config.yaml
n_layer: 14
head_dim: 64
vocab_size: 1024
activation: "swiglu"
norm_place: "pre"
positions: "rope"
rope_base: 43800.0
init_std_qkv: 0.0451
init_std_down: 0.00513
optimizer: "adamw"
beta2: 0.99
decay_shape: "linear"
final_lr_fraction: 0.0
doc_mask: true
steps: 5568
Each number is 128 + 24 x the weight over the matrix's rms, rounded and kept within 0 to 255. Layers, rows and columns count from 0.

# layer 8 attention output, 256x384, rms 0.106, rows 82-114, columns 0-95
[[143 116 125 137 106 155 117  86 150 121 108 127 151 111 129 141 124 110 103 123 117 124 136 119  87 132 151 104 119  71 133 139 126  94  96 164  94 135 166 119 152 170 167  99 136 137 109 108 136 127 143 121 145 159 139 134 119 139 151 147 127 143 170 138 133 146 105 142 106 117 137 143 155 108 109 110 114 154 135 148 111  78 122 100 126 143 107 109 141 134 170 123 121 103 163 131]
 [145 115 140 169 107 134 128  94 147 123  91 112 192 100 118 114 164 112 137 130 130  94  99  96 132 145 112 102 119 120 133 106 102 147 113 123 118 155 168  86 130 127 145 165 178 176 150 111 147 135 124 104 118 141 169 133 153 146 145 133  76 146 139  87 120  89 159 118 159 135 150  94 136 119 130 117 118 108 147 117  82 116 143 115 108 127 135 129  82 129 135 140 187 138 111 129]
 [110 159 142 120 143 122 124 142  93 165 131 127 149 110 110 140 127 115 154 175 124  98 128 117 135  93 157 130 110 150 108 117 117 102 124 108 132 149 117  83 121  84 114 118 130 115 106 154 134 143 149  90 132 163 143 134 130 148 108 143 110 108 137 114 159 123 139 124 127 132 124 142 161 140 123 146 132 113 155 124 127 123 138 132 153 154 143 144 155 140 119 131 142 154 117 119]
 [134 144 153 155 161 128 129 162 122 127 107 124 139 142 114 141 115 137  93 143 103 106 129  92 145 143 105 117 116 130 129 153 148 112 141  91 149 135  94 113 163 137 134 159 112 131 158 150 119 122 158  80 120 104 123 143 129 114 132 130 118  89 114 126 104 154 117 160 148 116  97 133 116 117 109 158 157 155 127 140 129 142 132 148 113 139 128 141 141  97 160 157 104 125 101 143]
 [125 128 100 166 128 129 170 137 144 128 113 102 141 121 146 128 170  98 145 129 150 139 112 103 114 116 133 101 146 154 139 112 118 124 143 151 116  86 130 147 124 128  90 132 153 139 111 126 115  88 137 148 139 100  85 132 118 108 159 123 131 153 119 174 109 100  98 112 107 157 122 156 130 109 138  98 116 134 105  96 141  86 103 113 160 112 102 118 116 127 137 111 109 142 146 114]
 [153 158 100 143 153 112  95 119 108 101 118 158 146 144 140 121 111 156  88 117 151 124 118 125 123 131 121 119 168 116 157 162  95 130 142 125 101 114 143 134 175 135 159 124 130 167 170 152 158 116 130 148  90 135  96 148 104 145 132 124 129 120  93 128 121 141 154 120 126 129 110 147 134 133 160 104 106 140 132 113  86 110 128 121 188 108  87 140 145 143 114 108 121 139 137 123]
 [157 129  90 161 126 144 109 117  96 120 155 154  89 136  92 112 105 122  94 141 121  79 110 119  97 133 148 128 141  89 146 125 117 148 132 133 140 136 122 118 130 111 131 135 166 107 113 112 109 158 147 149  98 145 121 171 114 107  89 139 117 146 126 128 126 132 111 171 134 115 136  97 124 187 113 156 173 132 119 143 118 137 149 125 108 108 110 115 118 118 140 123 152 182 110 110]
 [143  98 143 148  95 140 101 127 179  96 149 169 143 151  73 138 158 148 170 119 162 133 157 107 114 120  85 155 135  78 133  93 107 163 111 129 130 126 151 132 134 105  84 112  71 149 125  70 109 147 122 136 104 153 149 113 107 147 126 156  70 166 166 130 149 112 145 141 101 128 102 127 146 161 132 136 131 133 121 145  89 147 121 109 125 144 118 137 149 145  76 127 107 118 154  76]
 [124 127 114 137 105 142 122 128 132  79 137 144 100 125 137 125 161  93 121 142 186 127 144 131  84 151 100 114 150  90 126 134 118 139 136 124 159 104 158 128 136 113  96  81 133 119 156 130  97 148 154 140  94 160 132 129 159  84 155 120  91 157 105 149 126 117 152 150 166 123 136 144 137 118 119 124 146 134 102 129 138 151 130 137 138 116 123 150 116  99 121 126 159 148 114 100]
 [ 90 202 123 105 173 116 145 160 200 142 141 120 124 112 140 111 158 124  93 136  93 137 139 136 135 136 147 129 138 164 171 145 136 140 117 108 112 118 105 152 174 162 144 121 112 102 138 139 133 117 174 110 100  83 100 170 103  73 107  86 145 134 105 164 113 164 115  95 162 137 119 144 130 130 112 130 117  88 127 111 107 152 142 118 125 138 111 121 150  81 151 111 117 127 137 168]
 [155 163  94 137 146 104 115 139 184 136 128 146 115 105 165 134 117 132 166  82 116 114 168 124 115  91 128 112 116 125  97 132 135 133 164 146 113  98 155 176 125  92  50 162 154 124 126 115 154  86 156 151 121 128 144 153 100 140 142 118 164 155 109 114 119 155 128 102 126 144 172 119 139 130 129 146 125 121 136 100 128 153  93 102 112 159 109 122 109 139 138 193 137  87 157 169]
 [ 89 153 150 113 147 134 159 124 148 127 146 120 117 128  69 133 143 146 132 137 100 123 163 109 138 120 183  95 124 148 144 147 149 122 148 130  99 111 115 137 134 134 142 112 140 103 130 132 147 115 132 147 105 125 113 103 151 105 133 107 132 127  79 147 135 110 141 118 134 114 122 120 124 138 134 126 107  95 114 136 115 112 123 141 160 115 115 129 165  95 148 135 143 131 155 108]
 [133 108 109 123 123 112  86 127 125 147 114 145 142 113 133 151 134 128 151 105 130 121 133  96  83 129 162 130 129 128 125 117 118 102 146 114 116 129 139 121 120 149 133 158 132 131 131 135 188 168 100 114 115 151 141 165 116 127 162 141 140 129 181  98 126 169  95 105 130 120 117 121 106 100 119 100 115 160 144 116 141 121 132 127 129 146 136 114 108 107 102 118 103  92 135 124]
 [123 137 148  82 101 140 102 196 180 103 149 126 138 117 103 134 171  96 127 166 151 182 145 145 128  79 136 145  93 157  76 131 128  84 164 139 104  96 127 105 123 151  96  96 146 173 101 141 152 117 109 113 160 157 152 117 154 118 144 119 118 129 123 123 116 125 154 106 130 117 120 134 168 134 149 136 118 123 119 120 104 132  79 103 170 124 103 140 108 144 124 140 103 122 140 106]
 [118 152 128 111 136 117 124 155 119 103 166 153 136 133 117  94 115 117 152 137 125 148 106 106 142 129 109 139 166  97 151 124 133 141 140 156 162 129 128 154 141 169 111 122 124 143 109 115 126 116 115 122 137 121  99 137 116 101 120 124 142 140 151 189 134 160 120 159 148 139 134 133 139 139 123 101 115 127 158 121 130 139 133 125 121  86 112 160 155 119 138 125 107 171 123 148]
 [184  91 150 173 142 115 116 148 119 123 147 153 118 146  74  98 128 122 152 146 136 137 158  99 124 179  55 109  87 115 133 139 124 142 102 100 164 167  92 125 152 122 112 106  89 106 129 137 100 100 169 138  90 133 127  70 152 118 107 130  89 158 113 131 169 129 144 149 116 124 130 176 113 152 117 107 148 108 136 103 136 117 158 116 170 126 118 155 111 120 129 103  61 142 150 137]
 [166  98 131 151 132 131 126 116 107 164  84 158 109  88 129  67  79 108 150 122 126 126 128 142 102 152 125 174 121 103 109 122 130 130 118 102 152 154  75 123 144 146 145 108 189 129 104 120 162  98 115 169 138 168 127 132 116 115 140 137 119 134 122 132 155 141  98 131 180 172 105  80 118 130 107 170 130  84 112 115 110 162 108 131 135 126 107 144 131 151 184 115 115 146 153 107]
 [134 115 116 114 130 119 115 106 126 147 125 183 108  96 131 133 100  92 153 110 150 181 184 101 118 108 125 159 131 119 119  79 120 120 140 142 131 145 142 140 119 145 115 105 182 142 112 154 138 158 131 140 156 139 136  91 126 111 136 156 123 133 149 131 121 116 163 122 113 157 142 141 131  95 163 136 162 151  92 123 135 100 142 148 136 135 122 112 114 139 131 160 112 116 146 101]
 [145 137  96 141 115 112 143 125  99  92 140  86 122 162 106 168 117 150 119 141 123  98  93 113 142 135  93 103 128 112 145 157 123  79 131 141 117 146 106 100 145 110 122 150 115 137 114  97 101  96 100 137  94 118 100  92 121 125 126 112 125 142 113 140 133 146 138 112 139 114 143 111 115 101 122 102  92 100  92 159 149 125 132 100 149 125 112 111 113 158 101  89 158 123 118 144]
 [103 129 105 133 126 156 131 135 150 151 136 143  94 165 114 136 144 153  96 104 131 102 136  93 142 154 135  71 139 122 108 137 125 128 130  93 133 123  92 130  69 136 111 155 146 122 128 140 145 133 122 154 115 125 123 126 140 145 148 129 125 105 123 101 130 144 124 133 122 116 142 150  87 115 105 137 139 123 136 148 117 165 138 135 107 146 179 119 192 128 135 146 111 124 145 142]
 [122  94 159 130 124 118 152 111 108 170 118 158 145 140 142 142 142  99 135 161 134 145 121 129 150 153  79 110 160 155 131 133 119 124 102 128 143 163 140 163 114 132 118 122 126 126 147 127  62 131 124 103 127 120 158  88 133 133 120 108 142 153 135 135 144 111 129 159 119 131 135 120 118 126 152 139 160 152 133 117 123 123 148  91 156  71 176 162 122 145 161 108 131 116  99  89]
 [116 133  97 152 116 113 143 123 123 148 128 114 145 166 137 136 131 113 154 146 145 104 153 121 129 151 132 124 148 145 109 118 106 174 134 149 143 110 105 101  85 120 156 109 111 131 131 125 134 130 163 110 121  97 157 128 131 124 109 102 117 104 139 166 115 106 121  88  81 130 123 145 126 187 155 107 137  93 161 109 117 123  98 141 120 137 151 148 121 106 110 172 121 143 132  91]
 [ 65 152  96  63 131 154 139 108 104 121 125 164 117 115 159 159 107 155 126  94 100 137 110 114 133  94 189 150 141 121  71 140 140 135 148 151 108 114 153 111  80 139 120 156 143 128 157 115 179 151 149  93 135 113 153  76 126 156 128 134 162  90 113 153 130 138 106 124 157 144 111 106 136 161 128 151  85  87 121 117 170 109  86 199 126 162  82 142 108 143 133 126 135 131 130 120]
 [155 124 151  91  75 113  82 133 163 175  92 158 152  94 131 125 140  79 121 141 130 133 109 118 124 108 136 108 127 146 154 105 132  88  94 117  82 121 171 152 118 187 160 125 142 200 129 158 113 133 124 104 103 169 137 150 103 106 148 103 152 136 176  78 126  94 161 139 128  85 135 130 112 147 140  93 134 141 161 131 138 120 139  79 146 134 132  89 116 171 153 126 122 134 144 164]
 [150 116 119 166  88 124  97 144  75 175  96 147 153 104 124 195 102  60 137 153 161 128 154 158  80 113 123 181 119 112 119  87 111 106 162 114 148 139 113 142 122 150 107 134 111 136 101 138 126 114 155 114 153 127 150 115  96  91 122 137 141 120 153 119 133 100 138 125 114  95 138 115 136 158  96 124 114 138 146 166 129 136 136  97 118 111 135  92 162 149 138 169 119 172 166  81]
 [175 114 146 141 151 122 136 114 101 127 135 163 145 146  84  86 118 120 124 155 121 120 132 123 112 137  84  97  99 116 159 162 137 152 119 153 165 147 140 161 141 116 153 102  90 144 114 120 152 132 134 125 119 153 149 145 145 124  92 157  97 151 159 171 139 119 148 117 139 122 147  74 118 158 114 148 129 106 166 143  88 145 158 125 173 120 120 168 134 141 115 138 165 130  84 134]
 [124 116 127 108 115 111 156 142 137  61 113 147 151 156 128 120 133 142 133 131 154 152 110 110 139 128 138 100 117 133 139 117 170 138 137 126 130 114 134 111 131 146 114 104 140 148 132 143 137 119 113 124 136 131 101 120 157 139 130 117 142 125 120 152 154 142 136 117 146 146 151 119 120 197 115 122 140  80 141 125 143 105 120 113 150 149 162 165 132 138  84 133 115 139 130 168]
 [120 143 171 106 134 120 117 125 117 119 132 133 170 153 106 105 152 127 111 115 133 167 132 135 179 135 111 115 130 123 131 158 157 116 117 148 117 133 115 118 168 140 132  97  79 148 151 156 107 149 104 147 140 113 161 128 105 126 137 120 129 136  94 107 135 162 148 132 156 115 121 135 127  88 153 103 124 137 122 154 126 129 157 129 154 150 122 120 162 143 120 116 161  97 123 118]
 [125 118 124 128 116 109 111 134 109  94 140 118 127 145  96 101 168 114  90 134 124 158  97 123 114 123 152 157 144  96 135 114 100 124 113 112 111 112 128 100  87 128 118 134 136 143 152 112 112 155 125 102 143 110  89 139 133 111 145 117 139 162 115 136 107 170  68 153 110  93 153 144 125 176  74 145 130 111 144 132  99 129 117  97 109 112 178 162 114 123 132 147 109 180 171 156]
 [105 124 153 146 128 117 140  98 122 135  92 152 133 137 119 134 145  99 103 125 107 137 118 107 115 160 160 114 185 109 152 117 124 150 158 136 108 167 150 148 118 112 133 130 126 126 138 141 165 138 120 158 136 141 160 147 137 120 124 101 173 158  95 135 121 117 124 130 122 152  93 153  81  94 101 139 121 163 125  99 148 102 109 119 147 126 145 138 103 148  97 134 111  99 120 131]
 [143 128  90 132 122 116 116 157  88 111  92  98 116  91  92 115 150  95 134 160 133 115 149 161 108 127 146 148 139 121 102 115 122 129 167 125 130 139 136 105 106 141 128 118 148 136 101 143 135  92  85 146 144 129 130 112 137 134 119 126 166 121 145 140 154 154 163 139 120 124 132 133 139 123 125 100 140 101 130 123  72 137 119 140 123 124  91  87 110 116 143 105 109 128 161 145]
 [145 167 112 115 115 131  94  94  96 143 103 120 120 104 152 121 132 115 151 132 152 125 163 137 101 114 119 101  97 131  98 131 158  76 136 171  96 148  98 131 144 144 110 144 183 143 132 164 183 175 120 126 139 179 131 127 125  74 159 102 126 123 108  97 106 131  83 133 163 130 125 132 154  98 142 117 107 132 139 112 137 113 101 154 101  97 156 128 123 149  88 147 170 127 110  78]
 [129  90 163 148 115 146 102 107 113 173 116 164 141 108  98 104 128 118 165 110 109 145 111 110 128 132 131 121 108 129 143 146 114 151 112  94 161 169 160  88 133 146 182  99 143 140 149 110 139 118 103 137 104 165 137 123 164 140 129 150 105  97 154 125 127 135 116 122 122 141 149 145 113 145 165 131 168 156 166 161 176  86 128 131 174 111  98 163 152 173  94  95 149 108 143 113]]